python train.py --n_kv_head=8 --activation="geglu" --norm="rmsnorm" --positions="rope" --bias="none" --tie_embeddings=true --parallel_block=false --init_std_qkv=0.0191 --lr_mult_o=4.0 --beta1=0.95 --final_lr_fraction=0.05 --seq_len=1024 --doc_mask=false --train_tokens=634000000
Each number is 128 + 32 x the weight over its row's rms, rounded and kept within 0 to 255. Layers, rows and columns count from 0. The size above them is the row's rms in percent of the matrix's.

# layer 7 MLP up, 2048x512, rms 0.13, rows 310-327, columns 0-127
size [ 99  93 101 111  97 100  90 101  94 101 101  94  97 102  93 102  99  97]
[[168 108 135 146 139 143 102 128  45 154 182 130 138 150 138 141 103 109 107  87 142 116 167 169  89 100 129 123 114 122 147 108 149 151 128 152 149 168  77 109  26 201 146 165 238 191 119 103 114 174 125 139 149 119 114 131 148 152 162 146 158 144 103 129  99 102 132 148 151 150 100 160 190 151 119  79  74  99 158 166 157 116  93  98 137 149 139 165 188 117 101 100 159 154 122 189 151 143 193 106  85 176 130  71  83 141 146  99  94  91 132 190 149 142  83 100 111 115 177  83 164 166 156  97 106  95 150 105]
 [ 97 140 134 134 151 134 155 144 174 141 142 156  97 109  86 138 131 132  78 140 151 169 103  80 160 130  90 113 122  87  70 129 129 124 104 109 158 150 104 138 126 145 123  93 167 100 103 202 154 188 147 100 135  74 111 128 141  77 134  98  58  92 125 157  72  64 191 117 150 121  91 139 170 113 142  76  68 145 171 100 157 109 109 191 131  85 116 110 151 134 152 104  98 111 147 151 112 117 112 144 122 100 106 122  83 148 165 164 175  90 159 131 103 143 101  73 103 113  63 182 158 154 174 118 162 100 125 148]
 [145 119 140 167 105  98 133  81 140 151  87 130 122  64 106 134 149 104 181  79 136 169  88 138 128 139  95 146 121  98 105 174 119 149 112 108 190 104 115  77 103 154  64 128 131 146 126 181 131 163 172 181 126 119 157 113 117 185 126 128 138 151 108  87 181 133 104 164  47 118 145 152 170 142  95  96 134 111  82  96 159 111 126 154 150  93 136 135 138 127 104 149 144 116 109 107 125 152 133  72 165  98 152 190 136 145  98 121 163 137 133 122 135 141 163 119  65 185 158 143  81 174 140 150 128 104  88 168]
 [ 81 161 113 105 112 163 174 163 117  99 146 116 160 114 148 136 132 140  76  79 137  77 157 171 120 144 110 150  67 121 144 147 135 119 101 134 121  92 136 125 109 148 132 113 102 111 129 136 138 133 133 121 132 154  91 132  85 197 122 124 182 104 104 146 137 123 112 121 179 131 146 161 116 169 120 150 166  93 133 180 122  97 116 107 156 121 121 139 180 158 165 145 107 121 132 125 103 151  96 188 166  86 139  79 104  75 101  76 143 105 178  96 103 160 154 129 129 135  97 136 105 149 141 170 142  88  95 103]
 [132 189  57 144 117 128  78 130 134 175 140 145 139 113 115 109 125 125 122  95 137  78 142  91  80  71 154 155 119 136 157 110  84 147 156 125 131 130 198 119 164 166 133 110 142 131 128 151 142  77 127  66 115 102 165 115 134 150 171 131 139 146 104 193 135 130 128 155 142 107 134 122 153 145 153 125  86 144  85  43  97 170  92 201  93 171 151 132 160  91 132 112 116 167 130 162  66 171 110 132 194 189 126 140 116 117 188 128 112 117 164 139 144 113 152  73 142 114 114 141 194 125 172 117 192 113 149  59]
 [135 137 125 105 117 117 128 127 140 118 114 178 166 111 100 170 144 159 152 124 165 170 130 173 158 165 133 138 145 131  20 175 134  99 148 143 113 135  48  92  99 189  93 128  72  86  93  89  89 161 114 154 132 138 166 108 156 122 108  97 148  96 112 153  94 188 171 126 163 120 174 119 159 174 102 118 151 186 135 101 157 145 128 120 110 169 153 153  75 131 114 127 145 127 103 124 101  81 151 158  84 230 161 125 162 140  86  99  99 197 111  87 167 113 121 191 159  69 139 129  87 117 104  57 151 138 129 100]
 [126 146 153 144 122  71 148 114 147  99 122 122 174 128  78 152 105 116 139 148  73 187 175 139 174 145  92 180 134 139 108 125 151 138 226 129 133 118 110 113 126  86 126 132  99 149 175  51 147 150  87  99 129 140 133 145  48 106 137 116 111 135  93 154 165 144 136 188 142 107 163  66 140 146 164  73  89 163 148  61 132  91 124 134 105  81 126 107 133 143 159 122 182 143  73 152  97 162 116 103  94  95 191  95 142 139 120  94 118  51 122 107  74 123  92 163 116 143 182 192 104 131 120 136 149 138 111  86]
 [ 20 129 162 116 153 166 180 113 110 146 124 135  78 178 122 171 102 175 102  88 169 136  96 148  93 103 113  96 118 118 176  50 134 144 117 184 171 102 137 110 160 214 132 125 100 151 168 159 213 125 172 127 105 137 102  90  79 144 115 122 205  93 113  84 113  95 202  91 110 111  80  76 129 165 135 149 123  97 229 123 185  86 114  91 108  91 118 152 101 108 134 176 102 131 145 101 105 183 114 156 129  83 169 114 109 155 122 171  93 187 186 153 135 129 101 146 132 159 152 181  32 132 105 133 117 147 136 126]
 [105 183  86 134 129 124 125 138  89 183 123  81 125 158 131 167 171 147 144 181 133 125 139 129 143 143  79 113 109 137 124  79 111 107  81 141 195 108 114 195 140 113  91 104 124 169  96 141 146 135 124 117 139 168 173 154 123 133 127 116  80 124 129 120 134 156  93 108  99  95 115 174 158 114 150 134  74  94  80 111  92 125 129 145 129 123 120 169 104 138 102 144  78 139 156 130 102 152  68 153 134 138 148 148 160 155 107  60 107  96  84 121 137 124 181 129 137 146  86  81  74  97 107 126 140 130 107  91]
 [203 137 117  61 125  95  69 170  82 132 125 180 123 106 123 151 100 173 153  87 120  98 118 113 125 163 147 175 155  88 178 177 126  99  65  77 116  77 105 150  77 177 117 122 148 104 182 152  86 147 123 145 145 127 131 137 137 190 154 122  95 121 108 174 141 155 150  75 133 108  50 139 173 146 143 148 100 139 141 158  91 143 143  72 176 109 172 146 101 150 145 141 125 149 144 121  99 148  22 167 160 148  90  87 128 100 154  90 118 100 142  70 112 100 157  96  88 168 106 140  70  83  83 162  97  97 143  88]
 [131 109 139  96 134 102 126  73 132 124 154  87 208 129 177 143 206  99 171 167 121 153 134 116 127 175  84 157 107 145 131  73 116 130 113 126  94  99 193 113  85 133 124 133 138 194 150 118 108 132  85 162 113  98  93 130 173  99 137 106  82 131  59 154  97 164 146 128 161 115  84 102  95 144  89  79 138 128 135 116 118 166 101  85 164 154 158 130 124 116 144 193 171 150 122 145 135 152 113 108 124 112 145 152 135 175 125 108 144 145 134 133  86 108 127 157 150 147  96 161 159  82 156 113 102 172 148  75]
 [165  60 117  92 105 103 176 124 123  95 123 125  83  64 163 127 129 166 104 105 139 107 120  99  99 132 155 146 148 107 159 159 111 146  90 114 104 158 160 162 197 126  58  90 153 131  77 117 105 157 165 136 105  90 140  90 157 142 155 101 118 102  66 122 138 120 133 153 119 141 105 114 133 134 139  84 125 172 176  98 129 163  18 152 156 138 149 152 178 151  98 126 102 119 142  81 196 158 119 111  89 127 108 167 116 126 129 145 143  98 161 100 135 148 156 106 128 170 130 101 124 160 180 143  63 106 131 145]
 [142 131  86 152 166 103 161 102  95 182 178 107 168 128 113 136 117 104 127 149 143 112 164 111 151 150 171 135 107 129 135  96  87  87 116 168 140  87 125 109 112 159  72 124 102 119  97 154  81 157 145 140 119 134 125  96 181 137  64 100  71  82 167 164 113 191  94 190 115 125 152 152 140  83 179 133 142 178 119 180 111 131 145 125 175  97 115  90 151  52 145 116  93 150  89 158 128 137  87 128 126  73 121 115 126 158  74 150  85 124 124 119 147  91 126  90 167 143 137 130 115 143  98  54 185 113 110 131]
 [148 172 153 155  87 109 139 159 128  51 158 136 165 154 147  71  80 150 149 148 157  93 133 141 129 146 150  91 157 102 130 135  88 126 157 108 174 170  98 131 125  67 121  89 144  88 114 153 117 102 155 125 137 166 127 100 154 143 170 120 125 116 146 198 101 160 148 147 135 148 162  59 127 141 141 147 140 145  93 104 114  72 136  99 107 157 119 116 155 161 107 108 140 174 137 135 129  96 145 134 159 100 114 147 120 181  85 170 120 128  84 137  77 158  92 115 103 132 132 157 124  70  95  76 123 143 126 132]
 [108 114 114 160 120 129 190  76 131 163 109 126 145 124 117 162 139 151  95 117 136 123 173 125 144 148 153 119  98 139 142 148  66 133  76 107 147 164 123 133  63 141 124  67 135 126  83 147  87 163  69  91 128 165  53  71 126 142 115 141 109 137 131 155 204 185 153 113 123 146 131  73 118 160 143 168 118 179 139 138 176 117  96  94  79 101 139  66 144 158  89 109 157 136 126 106 129 137 173 135 169 199  58 122 144  92 191 170 128 174 127 179 101 148 170 121 179 132 124 109 120 175 161 168 162 101  92 119]
 [ 71 149 153 179 108  94 140 173 113 153  89 116  76 128 140  97 123  99 146 141  90  97 133 133  93 122 106 150 149 124 131 112 137 176 151 120 196  86  83 131 115 162 172 150 116 140 131 174 118 154 124 124 163 135 131 135 101  71  96  78  88 136  92 132 140 134 128 146 186 100 167  90 127 172 146 114 187  80 133  65 158 136  74 154 124 122 108 118 158  88 102 118 111 159 111 107 169  84 117 101  82 149 184 127 151 126 141 104 141  95 150 102 159 187 122 135 129 150 219 131 177  77 198 123 134 150 130 142]
 [ 93 121 129 126 178 131 166  84  92 146 121 113 167 141 127 157 110 106  99  77 171  67  83  97  70 159 149  67 178 134 105  75 130  81 112  99 176  74 115 108 183 134 129  75 156 121 144 144 145 141 155 110 146 160 170 133 173 160 120  94 140  94 121 188 132  90 131  42 133 149 128  67 130 164  68 154 137 159  95 140 123 121 151 124 113  88 107 105 165 129 131 172 116 126 150 129 175 129 100 117 134 148 173  84 103 115 152 162 118 127 167 218 140  82 157 105 147 183 113 169 128 189 117  93 129  56  89 150]
 [155 155 150  78  77 117 146 124  97 116 179  82 164  92 134 114 142 147  94 110 111 147 132 160 121 116 126 135 176 114  89  98 106 144 147 163 170 196 220 130 111 145 144 117 154 166 152 129 162 128 141 196  71  99  99  95 168 168  91  95  98 107 115 143 137 123  56 102 184 165 143 129 126 138 114 129 132 124 140 159 116 123 126 119 121  97  99 160 191  91  98 157 124 115  74 128 130 141  67 178 136 150 107 118  77  93 115 129  75 186  92  65 115 143 118 150 113 128 163 116 158 129 177 151 136 158 104 125]]
# layer 7 MLP down (transposed), 2048x512, rms 0.063, rows 310-327, columns 0-127
size [ 94  90  97 115 108  98  98 106  97  94 100  92 103 101  91 102 102 102]
[[186 102  50 150 106 134  76 199  89  86 149 151 109 135 142 215 110 159  95 123  99 166 127 158 166 124 139  87 130 133  80 133 141 128 142 115  48 100 174 180 125 109 157  79 107 167 123 124  84 145  86 113 172 172  80 129 107  90  99 155 151 118  85 122 130  85 118 170 153 139 129  84 101 102 122 167  76 130 103  90 131 122  79 113 204 112 107 166  95 109 129 152 169 113  65 164  77  85  93 145 136  61 167 137 183 100  89 121 141 146 148 107 172  88 128 129 113 106 106 137 146 106  60 134 148 180 136  77]
 [ 82 139 134 126 141 142  98 103 130  96  99 118 121 110 122 104  90 110 161 111 102  97 115 185  88 219 154 179 158 155 119 157 129  97 181  87 105 132 182 150  99  81 171 121 153 150 141 134 120 120 111 112 115 129 144 136  60  83 136 189 111 120 108  89 134 183  99 139  93 101 109 131 115  99 141  85 108 181  71  71 139 122 142 114 167 178 106 134  79  95 145  85 141 147 119 159 184 146 157 118 143 105 124 129 120 184 166 135 115 124 108 124 195  73  48 143  87 174 106 159 148 102 138 131 133 160  69 169]
 [187  63 102  76 116  98  80  95  97 100 158 179 101 148 151 171  91 108 138 126 119  99 172 103 166 159 115 130 117  66 123 110 121 107 113 107  53 139 215 131 139 114 134 154 117 106 182  89 130 155 134 155 163 208 109 134 132 115 137 138 151 122  65 154 128 163 137 190 127 173 110  96 121 194 139 112 145 133 178 128 141 137 113 155 119 170 123 132  92 103  87 154 109 101  78  73 173 109 139  81 164  68 116 118  99 164 166 125  99 130 165 142 113 149 136  71 153  72 110 181 132 125 120  83 161 146  87 103]
 [ 60  96 123 198 176 130  82 166 114 133 122  99 178 113 134 113 134 143 152 151 173 161 149  88 116 116 140  98  99  92 155 147 164 123 130 165 103 152 128 108 120 125 142 155 152 109  94 132 164 132 118 120 117 146 192  65 142 107 119 130 126 151 103  81  85 131  95 132 110  75 160 139 141 110 140 128 143 150  82  92 223 179 114 180  92 132 126 123 111 141 164  70 139 203 190 150 160 109 180 112 136  92 179 189 151 136  88 127 133  55  59 104 116 173 114 132 123 110 138 152 145 137 119 186 104 125 172 100]
 [116 130  72 121  66 159 123 141 163 127 137 106 127  65 166 139  90  72 162 166 179  98 141 112 113  83 187 141 183 110 166 157 145 114 116 143 143 122 184 189 147 140 125  83  84 118 175 108 136 159 166 144  77 140 148 139 123 123 142  58 101 168 110 146 125 158 153 146 135 117 129  97 197 116  96 109 146  52  70 113  70  88  82 104 173 160  96 127 146  76 143 147 155 174 134 105 152 113  92 127 176 132 138  92 149 108 195 144 179 159 117 133 107 118 149 123 115  89  89 130 110 193 130 145 157 235 121 124]
 [133 162 152  95 114 151 157  84 145 119 107 115 141 182 102  83 130 153 181  84  81 121 151 101 114 153 136 115 161 148  58 136 141 137 108  37 103 113 155 189  74 113 130  86 130 158 101 100 182 123  83 164 155 159  80  92 156  90 144 182 142 107 125 134 128 133 214 172 138 113 110  97  84 148 105 133 123 134 148 122 161 170 169  81 103 113 136 157 174 111 140  51 169  96 148 130 135 121 188 136 136 184 159 161  86 128 167 105 131  93 193 112 149  86 116 118 121 181 168 128 100 121 198 118  77 121 127 113]
 [120 101  95  77 141  57 130 123  92 177 126  79  86 148 128 144 115 137 176 121  81  80 205 156 157 139 166  97 111 112 151 164 100  98 121 119  61 112 160 133 172 132 122 139 120 187 123  90 116 114  92 152  98  81 148 196 135 112 185 149 120 138 153 148 114 189 146 143 123 105 149 198  96 121  60  80 135 144 118 144  90 155 134 151  86 134 172 151 166 127 116 142 141 153 113 129 112 180 179 138  41 112 159  99 125 123  91 131 144 118 103 129 134  94  64 102 144  77 146 101  80 134  88 180 131 184 135 127]
 [108 119 165 156 163 100 138 112 148 116  76 135 158 144 157 107  73 136 194  96 152  91 152  92  96 117 120 147  97 110 142 165 107 140 102 120  87  93  48  87  97 151  63 164 123 121 117 181  89  66 112 163  43 110 121 108 142 154 129 105 180 144 158 163  50 146 117 124 128 105  87 127 141 163 102 133 114 125 157 167 127 136 103 164 123  77 191 116  49 139 112 135 113 129 101 167 148 102  96 144  87  92 107  88 101  94  61 133 117 141  59 180 169 120  95 136 170 138 105 172  58 154 133 151 123  69 173 163]
 [163 136 114 126 110 156 180 144 116 162 110 107 105 158  91 142 105 102 115 154 122 201 157 184 189 120 191 101 159 217 169 142 135 133 233 148  91 110 165 142 190 133 130 135  98  92 105 105 205 144 162  77  84 134 131  97 147 105  64 147  90 148 107  97 106  80 116 163  79 128  75 137 132 100  83 129 102 100  99 124 140 141 109 188 128  76 135 127 131 116  70 123  68 169 100 145  97  85 104 174 121  71  79 178 147 155 126 143 145 143 175 150 157 109 126 128 116 147 123 158 137 125 152 119 229 113 165 101]
 [143  69 127 117  77 123  85 162 154 152 118  95  94 110 152  76 170 140 145 146 123 174  41  92 148 132 125 100 178 109 126  65 146 156 110 125 162 129 169 163 141 122  97  74 134 106 111 128 216  89 141 235 108  63 130 141 120 130 142  73  74 101 158 129 104 175 124 119 109  64 142 118 128 120  84 179 211 156 114 100 144 132 205  80 116  80 134 117 137  88 142 133 138 110  99 126 115  91 164 103 143  71 118 180  69  85 153  67 102  98  86 124 141 143 137 144 143  81 147 114  98 132 139 138  72  96  90 142]
 [ 94  92 150  87 133 102 134 103 146 108 142 101 107  91 128 119 131 197 114 129 165 187 134 113  93 150 105  61 209 154 128 170 167 121 104 133 161 140  77  93  77  98 182 102 130 164  92  91  98 133  91 118  72 164  76  90 166 138 117  63 110 106 135  92 178 121 126  78 183 123  86 139 112 126 135 145 151 139 144  99 116 139  76 118 154 115 130 113 201 105  91 114 128  69 155  91 186 128 143 125 134 117 110 126 187 118 135 132 155 137 132  80  71 110 151 107  86 109 137 111  84 210 128 117 154  82 203 135]
 [160 171 142 177 140  85 200 109 128 160 156 126 108 119 166 168 152 117 193 124 102 138 225  67 112 136 142 127 132 184 125  90 140 118 163 121 127 114 134 201 169  94 130 175 115  98 156  87 118  97  81 111 122 138 132 120  84  92  97  75  73 101 141 130 117 142 104 154 175  80 142 100  90 125 116 121  86 126 143  94  66 168 164 139 134 154 162  85 126 134 119 118 145 104  67 112 118 110 141 127  87 103 131 146 100 186 125 187 116 127 146 125 148 159 154  98 126  78 150 160 131 146 136 153 118 154 109 156]
 [148 194 136 168 165 124 105 108  84 100 160 116 112 120  69 133 128 108 200 137 156 113 146 154 146 115 162  95 162 149 107 113  92  98 123 118  83 125 130 139 128  89 114 135  88 150 105 106 119 147 173 156 107 102 137  81 208 201 144 121 102  83  93 151  72 127 131 107 108 104  98 133 132 110  98 102 121  95 171 144 183  86 184  88 128 215 190 165 173 129 186 101  62 166 105 138 158 102 121 186 100  64 165 147 139 120  92 129 103  97  91 138 142 157 122  80 183 134  99 161  61 127 157 102 135  95 159 102]
 [143 100 156 120 125  92 151  66  80 128 182 125 125 162 123 190 112 134  79 100  77  95 128  95 150 127 111 207 132  86  90 162 143  85 147  79  84 108 122 126 136  85 104 106 130 111 143 130 152 151 115  79 156  74 135 125 186  89 168 139 108  98 123 140 106 152 154 127 123 178 134 125 156 156 113 161 168  88 143 182 131 172 150 117 106 129 143 137 114 137 155 114 101  68 121 124 151 107 134 137 131  26 119 134 161 218 128  76 152 116  58 135 152 117 191 148 142  55 103  88 178 150 138  94  96 120 207 152]
 [ 98 146  82 103 169 169 136 104 158 128 114 126 109 120 102 125  93 108 185 156 117 121 123 159 172 104 143 187 131 105 133 203 174 121 156 141  69 115  91 105 197 153  99 159 142 174  74 186 126 174  87 135 160  69 167 107 104 136 129 119 143 168  42 108 168 135 100  88 137 166 132 101 143 126 104 190 155  85 145 165 125 143  81  86 107 165 156 129 111 188  58 176 139  95 134 124 140  61 108 142 120 142  99 150 149 104 190 145 102 184  74 156 146  77 102  55 158  98 146 136 101 130 105 120  95 142 138  98]
 [206 129 181  92 163 152 141  65 160 129  98 111  72 128 126 158 170  94 110  68 171  83  91 113 160 173 115 113 108  73 122 155  59 114 121 119 121 174 126 142 110 125 111 145 108  90  71 190 191 116 187 162  88 129 113 147 134 153 192 154 147 104 160 132 108  99 110  96 174 154 120 171 116 125 143  61 136 112 155 134 166 201 120 116 117 182  94 154  90 130 136 134 119 142 130 109 128 144 139 148 108 118 103 189  67 121 128  98 139 145 130 113 169 145 178 103  88 133 109 141 183 176 139 120  79 135 147 112]
 [184 108 144  83 135 134 118 161 166 160 112 209 167 141 112 115  96 106  98 104 150 204 137 128 165 100 147 104 103  92 130 112 131 110 152  99 172 136 135  79 178 128  89 158 118  70 202  88 149 107  78 120 127 171 102 166 137  95 122 127 141 122 131  64 127  65 145  83 123 133 174 139 123  94  98  49 169 172 110 159 130 143 117 114 137 173 136 128 114  80 124  98 167 127 119  73 187 119 137 120 170 139 139 137 142 119 123  96 170 110 162 126 140 127 129 121 123  82 109 129  68 152 101 144 160  72 152 123]
 [164 125 135  94  65 100 102 105  82 129 182 162 175 125 146 142 123  72 134  90 141 139 131 126 135 139  90  94 180 172 120 108 100 121  85  80 148 133  92 133 129 121 145 129  69 113 144  85 152 154  98 120 189 121 167  73 151 134 204 138 100 126 131 132 120 145 138 132 110 116 155 154 123 116 213 117 178 136 107 164  97  93 166 179  99  67 106 100 108 127  84 127  97  96 126 162  73 131 108  97 185  94 159 146 112 102 193 148 137 149 124  78 155 172 126  60  70 128 110  92 135 144 118  88 137  99 143 119]]
# layer 7 MLP gate, 2048x512, rms 0.123, rows 311-328, columns 0-127
size [ 93  94 108 103 103  86 101 102 103 102  88 103 100  93 103 103 101 103]
[[108  77 148  65 172 113  67 108  94 145 192  37 172  97  95 123 169 101 181 121 117 103  87 160  92 129 145 133 173 185 164  80 118 144 115  82 121 112  85 178 150 124 113 150 109 188 101 124 137  80 141 139 154 161  99 180 122  94 147 106 202  98 152  94 136 109 158 139  89 113 119 157 148 111 123 166 147  93 150 191 124 118 168 126  82 171 141 154 201 113  76 198 127 143 165 107 142 158 167  91 110 103 161 118 119 130 127 141 104 139 142 135 100  98 106 128 105 157 210  98 156 130 131 116 127 155  66 147]
 [140 133 147 141  86  80 129 163 122 142 125 149 162 117 114 103 109 129 166 128 123 134 175 186 175 169 155 105  98 167 166  89 135 165 116 163 133  92 139  88 119  90 133  84  94 145 115 108  63 110 116 138 112 154 175 171 127  68 174  86  97 113 117 116 149 109 185  99 138 154 192 110 143 138 171 144 130 168  72 105 128  85  92 126  57  94  82 124 128  87  55  98 100 187 139 119 125  68 130  92 112 158  96 125 136 130 184  94 170 156 124 106 118  62  78 105 113 127 142 104 163 149 110 145 118 116 109 125]
 [163 167 150 100 152 164 169 184 136  95 165 178  84 139 129 148  87 167  75 157 125 150  58 134 162  70 154 175 120 110 182 123  97 124 175 120 170 148 163  94 176 142 186 121 135 157 145 152 132 126 136 142 124 139 117 134  80 173  73 112 162 151 106 126 189 141 151 153 120  94 165  92  99 134 121 146 155 142 126  95 125 157 106  96  60  97 108 128 164 110 115  59 135 154 122  96  35 141  97 179 131 107  78 117 108 109  94 142 162  83 153 130 103 188  69 130  65 172 111 149 101 123 118 114 133 130 129  75]
 [147 155  78 165 128 160 122 137 140 142 137 146 137 110 110 136 158 120 151 135 168  89 120 101 119  80 130 113 117 170  87 128 133 144 130 134 101 143 177 131 103 219 122  55 134 140 132 180 153 112 142 134 153 181 140 114  84 124 175 148 143  95  41 142 128 128 144 195  89 130  52  52 119 152 154 117 116 156  98 137 109 149 103 129 113 178 124 153 140  95 153 111  69 185 155 133 135 145 146 138 114 133 125 120 118  95 179 102 159  67 148  59 118 164 133  89 134 111  64 182 136 140 105 165 133 100 134 114]
 [136 155  91 126 156 130  78 102 117 129 121 103 141 155 176 127  95 111 112 143  51 142  97 133  82 125 143 142 136 160  95  91  77 106 143 108  74 151 180 177 166 137 143  85  98 108 176 185 137 133  69  79 135 135 101  99  66 128 153 140 104  71 116 136 116 117 121 165 132 173  76 109 175 113  87 120 189 124  85 109 120 131 199 106 110 133 135 170 209 157  69 188 134 190 126 141 176 141 178  95 144 116 137 138 137  92 159 215 108 123 165 136 130 105 121  66 105 148 169  80 130 116 142 102 158 127 149 166]
 [ 69  99 154 148 136  83 120 109 189  79 137 129 142 131 111 140 122 132 183  99 126 128 129 128 163 120  87 147 132  76 103 145 154 169 200 142  80 140 110 122 139 192 103 113 105 137 112 113 167  63 141  85 125 142 114  85 111 100 183  94 118  98 140 136 164 118 108 146 147  93 121  84 144 115 144  70 169 107 168 103 108 111  67 130 140 104 131  96 148 124 159  98 188 157  62 129 108  67 142  98 154 100 160 120 128 101 101 109 174  44 121 153 116 104  90 173  90 148 159 157 145 181 123 125 164 116  82 116]
 [121 149 120 116 121 115 181 112 142 122 104 116 119 140 110 157 145 182 115 159 143 137 106 150 166 115 155 149  89 147 181 143 173 202  94 118 160 196 137 152 182 177 124 164 152  86 143 154 121 144 126 172 135  88 100  97  62 160  86 131 128 135 118 130  90 106 157 169 143 147 121 111  77 118 164 104  99 149 189 125 141 114 109 112 118 113 156 169 128 102 137 153 104 115 145 145 131 159 138  79 113 122 106 110 108 118 189  89 104 168 139  93  69 109 148 112 177 140 121 146 126 179  95  83 141 111 150 132]
 [ 73  90 117  81 164 106 115 140 155 158  89 143 109 120 146 159  98 136 174 129  88 147 155 113  74 106 105 141 155 151 102 101 121 106 165 148  68  89 112 125 123 175 147 202 132 146 151  87 117 155 174  91 101 108 150 167 120 130 177 177 122 146 121 154  65  80 127 116 128 205 131 150  86  69 135 142 132 123 143 113 129 123  72 172  70 134 105  92 126 104  94 154 134 130 136 139 111 100 146 104 126 142 111 110 165 137  81 168 150 124  98 190 167  93  90 129 146 146  80 107 124 115 165  84 135 171 137 128]
 [ 90 130 111 120  86  92 162 161 163 192 149  38 146 147 137 175 170  97  84 161 166 144 136 131 123 105 137 111 141 134 155  87 154  98 169 131 126 191 121 175 181 136 116 141 117 132 120 119  94  55 131  82  38 147 140 150 138 141  69 109 147 140 129 109 146  51 132 101 111 106 126 110  94 174 196 143 139 118 112 125 149 164 132  91 122 125  78  71 164 125 148 102  78 122 151 142 104 110  96 145 156 118 126 152 107 146 143 104 140  82  75 117  89  85 155 154 152 135 110 107  78 130 120 156  86 132 105 122]
 [145 114  76 152 110 138 186 135  84 173 107 107 110 141 125  97  81 143 160 157 142 103 101 146 194 153 202 127 106 127 166 114 135 137 111 166 120  66 105 119 158 157 116 140 153 118 119 155 134  95 164 136 163  94 138 124  73 159 102  78 148 162 156 123  69 141 142 100 123 126 161 101 104 141  94 197 163 141 139 172  88 102 162 128 103 152 140 106 159 167  62 142 107 108 141 179 125 121 119 155  77 103 126 150 114  87 112  96 103 105 105  73 140 121 192  94 133 150  88 116 128 125 137  60 200 129 125 193]
 [158  91 120 121 150 153  99 156 147 119 174 165 162 134 110 123 101  99 102  86 126 157 119  80 157 160 137 138 148  82 142 109 101 120  22  81 184  76 134 143  87  46 119 151 191 130  87 117  98 130 108 151 127 108 103 128 143 145 121 152 111  93 165 133 123 143 112 182  99 141  80  45 100 103 152 164  81 152  56 199 177 140 131 193 104 134 117 184 150 139 162 112 116  87 162 129  93 169 143 154 116 105  96 158 150 134 140 101 120  70 121 152 139 114 125 168 174 103 101 171 105 135 131 106 198  75 193 112]
 [161 119 141 170 128  92 109  55 115 150 140  66 114 164 108 116  86 177 126 157 179  79  93 120 169 158 131  64 108  93 175 179 125 166 152 151 116 136  91 124  69  98 146 155 128 163  81 180 177 130 173 132 158 142 105 101 146 207 137 121 138 143 119 142 165 117  91 140 120 150 108  93 107 184 170 147 127 153 142 107 122  84 118 174 147  90  84  93 112 145 137 170 187 123 148 120 128 195 117  99  90 106 164 183 118 166  71 173 119 141 150  13  96 146 156  91 106 145 147  84  89  69 143 128 130 103 117  84]
 [165 175 232  66 141 157 140 168 165 106 116 132 121 113 147  97 151 130 127 139  99 132  44 163 113  96 131 159 129 174 162 129 104 112 161 183 127 126 164 226  84  78 123 160 121 169 102  89  91 138 103 176 129 104 171 115 169 146 136 138 154 157 128 113 107 109 106 152 137 153  83 116 109 148 101 172 144  94 103 137 130  60 216 112 205 148 150  99 145 158  82 117  92 138 106 153 190 129 110 142 138 143  70 147 151  50 159  74 158 200  58  98 121 120  85  69 143 114 118  98 133  89 125 124 178 124  97 102]
 [ 68 122  43 104 127 127 146 118 146 110 130  79 110 136 106 106 102 159 136 221 126  76 158 115 117 137 184 128 128  90 162 154  90 104 173 143 138 138  88 131  92 152  75 143 138 134 147 143  93 169 144  97 146  77 158 127  81 128 110 150 149 142 183 135 189 103 172 176 129 123  74  42  95 104 168 149 127 116  96 159 173 141 124  91 125 157 108 117 116 171 167 134 134 137 110 108 127 173 108 156 113 135 139 172 138 145  84 157 153 122 127 131  91 147 111 181 152  98  94 101 146 151 144 137 120  64 126 118]
 [ 92 114  94 154 163  94 138 133 113 131 155 126  98  61 185  80 118 119 157 150 146 121 161 157 139 111 128 120  97  74 118 182 177  60 147 137 178 139 116 195 144 122 134 154 196  95 157  66  68 152 151  89 133 134 159 122 142  71 166 146 151 105 181 130  83 130 135 142  75 118 102 154 145 110  87 159 155 122 117 127 156 193 158 173 105 140 109 112 185  97 160  97 164 136  71  81 114 166 155 131  73 145  54 161 159 153 112 102 146 209 101 114  71  85 205  95  72  97 179 151 151 175 135 126 111 117  91  96]
 [134 114 156  91  72 118 158  97 106 190 115 179 102 164 155 119 163 216 165 160 109 130 136 102  97 185 172 127 128  92 114 154  57 124 169 121 136 113 138 183 183  96 162  97 142 125 142 154 180 107  85  95 162 114 174 139 154 101 110 136 132 139 162 102 174 126 105 108 112 119  57  70 128 171 159 188 103 154 102 127 153 111  97 184 128  79 123 119 226 137 108 137 100 103 129  83  88 131 134 153 189 130 133 120 112 104  90 184  95 110 130 141 136 105 124 137 110 183 107  97  71  94 150 132 151 165 148 173]
 [163 114 134 144 170  89 133 169 149 163 172  98  81  61 106 192 161 121 193 114  99 203 101 166 104  81  92 109 145  96 182 148 142 134 186  96 179 148 110 155 144 139  72 155 192 115 155 148 122 138 115 114 121 131 121 148 133  96 119 152 150 185 120 120 174 110 140 211  81 119 123 162  76  63  82 183 165 168 159 118 195 144 160  91  92 173 113  86  87 126 115 110 133 169 155 188 164 119 113 146 129 114 127 115 138 112 157 138 129 149 194 114 187 149 203  87 130 116  77 113  87 143  85  73 115 121 149 210]
 [106 165 123 125 198 158 127  93  96 104  91 124 114  91 121 171  84 142 155 164 134  82  81 123 176 150  54 130 117 133 167 146 208  89 138 111 101 115  99 174 136 136 158 136 127 126 130 162 170 184 144 160 148 125 138 138 123 157 159 152  57 112 158 144 109 132 128 157 155  98 149 147 156  44  69 115 133  79 120 126  66  89 171 114 183 123  72 112  85  84 192 142 144 206  98 134 105 159  73 176  85 101 103 109 141 177 132 118 142 122 138 184 206 134 143 157 139 126 172 187 140 125 147  87 111 133 112  90]]